config.yaml
num_key_value_heads: 8
qk_norm: false
tie_word_embeddings: false
init_std_qkv: 0.0248
init_std_up: 0.0248
optimizer: "adamw"
learning_rate: 0.00142
weight_decay: 0.093
lr_head: 0.00639
max_grad_norm: 2.0
batch_tokens: 32768
doc_mask: false
train_tokens: 230300000
Each number is 200 + 40 x the weight over its row's rms, rounded and kept within 0 to 999. Layers, rows and columns count from 0. The size before them is the row's rms in percent of the matrix's.

# v: layer 2 attention value, 256x256, rms 0.0438, rows 193-205, columns 0-127
# o: layer 2 attention output (transposed), 256x256, rms 0.0469, rows 193-204, columns 0-127
v193,105,216,157,196,301,163,157,218,188,197,240,217,259,211,240,193,195,168,115,231,218,182,230,173,152,258,217,189,206,254,185,148,154,200,197,230,205,197,146,190,209,203,157,181,228,259,229,234,229,143,217,116,194,134,165,254,205,224,201,257,185,166,196,211,245,252,151,255,136,228,310,166,108,210,206,245,205,219,213,159,245,180,188,167,125,256,213,162,207,139,139,214,234,159,161,191,277,189,231,172,161,200,192,252,204,134,173,225,232,165,207,227,287,224,222,171,112,175,244,160,175,265,205,200,176,216,230,193,226
o193,106,156,177,270,177,226,263,218,183,245,208,236,157,215,212,253,206,139,153,216,244,145,226,238,231,222,134,236,240,141,128,266,158,166,214,134,225,218,195,267,172,279,175,289,201,154,182,197,188,252,173,215,197,176,232,275,265,235,196,164,215,119,233,246,216,179,142,176,164,169,184,168,190,203,205,158,202,165,205,209,250,176,123,182,220,200,158,257,180,230,198,209,218,225,249,212,216,215,184,159,186,212,262,164,190,187,215,230,266,255,192,117,156,247,184,222,246,207,209,224,207,204,182,148,216,197,190,198,153
v194,107,152,150,273,287,253,234,210,231,154,177,145,213,207,205,223,176,200,175,258,239,161,186,180,190,179,191,267,190,270,192,237,249,176,182,177,151,162,147,257,203,218,132,210,223,171,169,226,207,188,262,177,170,145,181,262,195,175,227,256,215,173,165,204,176,187,206,225,232,208,298,182,170,155,205,248,289,214,242,224,207,255,195,227,167,124,179,163,184,80,191,190,156,134,172,186,248,163,159,176,173,240,252,252,207,139,117,206,175,163,219,183,163,243,268,192,282,237,216,143,170,305,124,192,198,195,218,207,277
o194,106,194,193,195,250,232,170,260,184,187,226,241,171,158,247,240,176,179,224,255,222,149,271,254,232,127,187,240,250,195,93,267,156,226,235,124,232,251,200,309,160,184,212,314,205,130,206,183,185,264,180,193,143,225,244,277,227,223,159,113,224,82,197,275,214,167,186,231,192,218,204,160,157,230,225,207,165,217,207,193,170,178,159,213,190,172,158,241,209,214,209,191,192,204,188,174,184,212,194,158,228,153,309,205,139,230,213,265,202,229,228,121,183,205,266,218,278,188,155,235,178,163,164,200,186,190,172,243,198
v195,109,154,238,206,167,227,175,150,145,198,138,245,241,178,193,170,211,184,234,198,200,172,286,194,270,187,212,162,212,133,234,292,118,233,145,177,202,207,214,223,219,223,184,189,236,151,184,153,185,286,159,159,141,197,199,146,187,202,202,208,215,238,143,208,198,200,233,237,150,224,126,207,301,205,178,174,171,245,214,171,207,217,219,229,257,199,226,244,171,224,230,173,95,247,176,243,184,174,230,205,133,159,150,265,185,235,164,245,240,159,173,157,168,200,192,170,251,249,226,210,189,239,214,296,215,233,235,209,156
o195,114,244,237,211,168,271,222,168,170,195,146,179,208,201,176,190,267,206,161,210,136,140,258,291,172,101,246,214,142,196,229,164,204,175,203,216,163,249,189,133,184,134,194,111,191,193,173,214,228,191,281,147,228,200,176,140,180,269,156,252,186,218,231,176,132,193,182,226,187,207,161,212,249,170,207,205,207,249,183,196,248,215,272,220,144,150,219,255,230,247,245,249,224,153,185,193,243,260,190,234,265,229,204,238,176,187,171,106,169,229,269,242,275,219,240,178,161,209,212,164,146,135,177,204,193,200,145,195,261
v196,131,174,209,156,263,189,193,148,176,206,91,256,151,210,232,165,183,202,210,150,200,220,210,173,167,184,241,204,171,257,224,145,162,223,237,183,273,220,209,185,133,179,198,186,240,136,128,212,229,206,132,150,190,247,184,160,199,171,198,208,168,249,274,265,193,245,196,195,132,212,182,237,243,186,202,194,211,166,177,104,220,129,174,266,247,210,199,243,161,223,257,107,149,256,257,146,159,156,185,247,129,159,91,241,202,208,193,195,186,139,157,193,153,209,154,177,207,177,202,242,124,188,162,281,246,217,191,200,236
o196,124,255,196,218,195,191,178,193,220,218,238,188,181,155,208,259,228,194,193,168,180,192,239,209,183,207,137,183,193,225,266,190,228,160,241,178,176,176,193,75,207,239,208,120,147,192,192,183,243,156,208,136,228,235,179,134,196,250,200,245,133,195,195,147,111,189,208,247,179,169,173,206,282,168,170,173,164,208,184,277,212,157,253,199,154,241,204,226,158,276,193,179,186,189,238,187,192,232,226,159,192,174,231,244,120,153,144,219,182,230,263,163,179,198,208,222,171,224,142,185,121,206,160,212,233,160,187,176,256
v197,114,164,221,219,165,204,196,256,216,215,190,263,187,232,234,260,186,204,183,255,157,206,256,192,155,210,217,128,159,154,119,149,161,54,193,139,170,225,225,225,101,175,135,221,209,131,199,223,192,192,188,183,130,141,183,242,212,185,215,174,173,196,196,147,122,323,262,209,257,207,204,184,197,149,200,189,170,202,238,186,211,195,267,173,101,182,181,198,226,199,225,193,198,227,221,234,189,220,204,160,248,210,159,250,218,183,238,134,209,216,256,211,204,173,214,160,286,186,215,179,195,270,134,85,198,240,248,212,184
o197,110,191,171,165,152,212,177,219,185,203,185,158,158,226,228,202,249,125,246,208,255,226,267,187,196,154,137,225,246,117,128,266,173,187,266,113,248,163,245,191,202,187,221,304,162,144,169,281,135,196,181,233,160,194,251,202,154,222,227,137,268,155,225,201,216,192,130,183,181,135,157,174,180,208,180,181,166,148,213,238,220,181,154,149,328,181,159,228,201,134,211,170,182,239,263,172,204,211,229,187,225,137,281,254,164,117,236,201,186,206,207,166,176,194,208,198,152,142,219,217,165,218,142,294,176,238,188,198,190
v198,111,145,198,205,146,248,178,264,238,200,322,134,191,188,182,268,268,207,287,165,208,208,203,241,167,233,184,143,158,160,165,255,257,140,213,185,188,220,208,201,263,228,250,225,195,182,214,165,182,254,170,276,218,215,166,208,234,195,229,177,245,178,178,184,180,181,163,121,269,210,126,191,248,201,213,178,162,231,189,272,149,235,183,141,235,195,187,177,212,177,219,209,173,259,198,303,177,271,211,238,249,169,239,187,140,142,263,258,200,199,182,207,161,163,157,213,181,237,241,204,218,196,154,211,180,153,191,207,201
o198,109,188,225,75,177,134,275,144,161,179,172,225,195,209,178,178,108,221,226,228,157,209,172,224,158,195,205,182,210,110,213,185,131,247,191,199,226,196,272,250,143,161,226,260,184,196,220,213,177,173,197,223,193,243,192,208,192,174,276,103,261,163,132,147,195,278,272,152,222,227,238,168,93,233,228,235,216,198,190,229,149,234,151,198,264,133,174,198,236,209,200,244,206,195,171,195,188,193,252,251,219,257,139,179,236,213,255,194,156,153,173,235,270,193,175,177,143,191,241,200,243,193,200,213,161,209,159,176,206
v199,131,212,251,166,149,283,151,156,186,178,182,217,208,129,217,249,169,219,273,162,216,194,158,115,195,180,192,251,182,224,144,205,141,208,147,215,240,165,233,168,211,203,262,202,191,143,224,199,249,268,240,260,215,225,233,202,204,253,211,268,188,271,188,169,150,142,249,90,111,203,110,196,168,189,167,184,204,255,185,277,212,199,231,216,275,236,228,141,140,186,199,155,192,232,161,183,221,200,203,180,168,198,268,196,147,226,262,301,194,234,166,160,200,196,209,207,244,166,213,194,249,167,203,207,216,228,228,188,182
o199,126,182,242,265,202,149,237,161,227,163,235,242,223,165,160,166,214,255,196,212,217,187,170,253,220,185,254,234,188,221,279,202,205,235,22,251,190,188,172,237,192,132,160,252,212,238,211,177,115,191,188,196,217,206,256,110,248,178,146,233,201,204,162,204,181,183,232,175,191,224,227,223,224,175,222,206,184,210,215,181,156,207,264,242,212,139,170,244,208,255,186,287,194,168,216,198,304,209,216,236,222,149,207,171,143,225,213,170,201,179,200,219,289,218,114,281,219,195,252,161,166,160,98,165,139,175,233,227,254
v200,105,173,204,212,223,286,280,219,224,156,257,152,174,192,216,109,203,253,187,240,213,168,218,215,190,203,202,227,198,160,267,163,214,232,239,166,147,131,208,176,206,199,220,168,214,196,191,229,177,113,202,235,151,238,220,223,169,216,197,159,205,92,200,185,189,249,254,192,273,240,230,226,173,174,175,191,265,215,205,244,140,202,135,156,112,206,178,213,232,124,144,237,235,206,188,191,213,229,145,189,259,258,174,175,181,168,175,203,174,170,248,143,138,190,280,163,303,192,174,190,216,235,138,135,186,237,164,262,133
o200,113,172,171,192,247,198,181,226,197,171,150,179,221,210,225,249,250,195,188,244,254,276,211,164,187,195,234,195,218,207,95,266,172,185,264,167,255,178,230,248,203,168,268,221,244,262,272,212,167,228,134,252,157,198,227,222,189,137,228,117,258,189,198,240,235,179,156,184,188,151,193,247,122,239,140,237,158,147,229,177,195,131,145,183,184,233,156,182,246,226,159,180,209,237,153,144,141,214,156,155,174,135,174,287,271,234,246,250,181,199,228,133,127,157,224,205,225,187,227,199,266,207,229,236,196,213,230,214,198
v201,112,289,161,164,250,243,135,202,188,185,196,211,280,226,165,148,193,177,215,181,183,247,178,288,184,219,196,242,228,241,210,156,198,223,254,251,149,165,106,175,193,266,270,192,242,213,202,231,212,167,166,238,207,214,200,203,243,196,216,184,166,231,205,109,274,153,167,242,152,200,172,269,213,237,247,181,170,177,147,188,241,154,135,147,233,205,233,265,208,164,172,222,176,226,207,162,213,53,216,253,185,173,179,173,209,228,207,229,201,168,150,271,135,161,180,219,139,211,176,269,210,214,270,222,231,203,189,196,141
o201,111,243,163,263,260,190,233,199,250,215,227,256,236,210,184,212,199,241,215,213,187,185,137,207,184,223,212,180,192,207,270,140,239,247,234,286,213,243,215,152,180,217,159,200,179,209,180,217,193,137,176,184,197,227,145,233,245,165,235,220,128,198,224,210,147,188,142,267,189,177,183,199,162,148,197,198,225,229,176,229,166,162,208,224,160,225,185,195,76,198,178,166,238,149,166,271,131,201,168,154,209,309,203,234,222,209,134,219,197,224,163,249,240,225,203,181,103,163,191,169,258,221,244,197,237,183,168,216,192
v202,116,199,300,126,257,153,187,172,176,222,197,281,158,240,209,278,230,156,192,207,191,246,201,150,185,216,214,173,204,196,186,174,173,213,236,266,235,258,214,221,107,172,221,149,223,254,226,170,274,192,175,168,246,151,173,138,232,122,207,275,214,248,234,250,179,234,200,146,144,226,215,193,190,248,178,205,151,188,224,203,184,195,222,198,231,242,192,146,154,216,221,227,157,222,263,217,197,189,237,209,149,187,243,234,150,202,199,191,184,200,183,171,250,238,190,164,124,182,211,175,159,155,165,162,216,188,198,187,282
o202,116,236,180,226,152,206,178,165,186,214,255,146,146,171,141,201,185,182,232,195,191,116,214,229,182,229,154,200,191,201,221,200,183,179,149,221,190,191,155,156,213,287,128,178,196,210,184,222,224,204,250,108,215,217,162,198,237,242,200,222,179,210,239,184,190,247,194,194,190,243,200,189,310,194,163,177,257,219,165,198,311,240,228,159,194,243,197,225,140,231,172,215,191,209,231,227,253,188,227,208,204,131,201,169,164,169,181,178,231,174,222,259,188,221,236,268,204,209,175,199,174,199,221,185,197,141,252,178,114
v203,105,167,128,285,190,194,275,225,206,207,200,242,165,219,239,239,162,180,243,238,289,187,204,181,231,224,171,173,108,167,194,134,198,182,209,188,172,149,190,160,121,226,175,237,195,175,212,261,170,257,219,175,228,230,148,274,235,229,197,190,202,140,191,217,128,283,243,240,262,214,183,154,188,157,225,179,232,175,165,195,142,169,204,164,187,199,141,201,155,142,188,141,257,208,141,247,194,222,191,221,245,212,228,214,184,178,220,179,157,182,213,181,209,181,180,187,284,203,208,179,170,229,60,206,199,156,164,229,249
o203,110,155,178,199,186,200,182,243,181,164,210,177,163,144,284,232,197,231,184,215,203,188,257,202,207,172,179,188,296,144,187,234,154,177,204,145,201,225,223,183,199,180,272,287,174,165,205,190,145,220,183,229,155,239,259,214,216,194,247,131,196,120,197,257,219,227,184,186,190,172,236,161,177,199,206,180,173,174,194,246,200,239,174,184,311,140,185,215,283,170,160,242,156,200,181,168,173,193,210,212,182,129,182,217,209,174,245,237,150,142,189,135,154,134,169,226,254,224,180,228,160,185,166,214,180,193,183,186,177
v204,116,115,208,216,186,173,196,127,223,151,162,234,149,174,227,141,156,197,208,145,209,208,260,194,148,147,214,189,186,224,192,208,163,158,244,185,178,158,171,243,155,259,108,182,265,130,171,233,227,142,234,172,210,166,181,121,199,233,189,190,137,179,249,176,191,270,219,199,207,239,179,168,191,108,180,180,162,208,255,179,158,201,178,211,233,293,277,194,243,128,280,204,167,294,208,247,222,149,219,240,106,197,226,242,210,128,137,240,185,186,106,192,146,227,212,157,257,211,309,157,154,230,180,195,256,233,237,224,291
o204,117,273,160,112,191,230,214,224,191,159,138,240,187,221,193,161,267,167,183,230,139,159,249,264,221,149,203,185,212,174,150,199,173,200,232,144,254,233,217,215,149,193,217,229,199,133,254,180,167,187,189,189,200,216,194,180,247,202,205,158,225,141,196,213,159,234,152,238,174,118,165,218,216,185,160,137,162,190,227,281,194,145,158,199,201,145,154,268,115,232,198,221,175,267,207,194,185,230,232,128,257,186,239,229,178,186,197,263,195,184,277,167,204,162,219,240,224,147,214,233,236,184,161,234,171,202,172,188,241
v205,119,153,152,178,103,138,228,153,176,150,164,224,184,192,185,172,216,204,228,155,230,161,249,179,261,169,204,183,209,94,280,271,170,326,191,180,217,138,223,187,148,170,177,277,192,174,199,214,200,257,219,219,200,200,164,208,193,228,212,122,198,159,166,238,208,176,239,158,240,198,116,135,243,141,171,160,172,128,218,224,210,251,234,238,195,214,124,164,196,205,150,170,262,175,178,238,183,179,228,164,158,195,197,209,165,189,146,131,192,125,221,127,248,213,277,219,276,226,216,207,206,197,216,249,156,224,223,226,232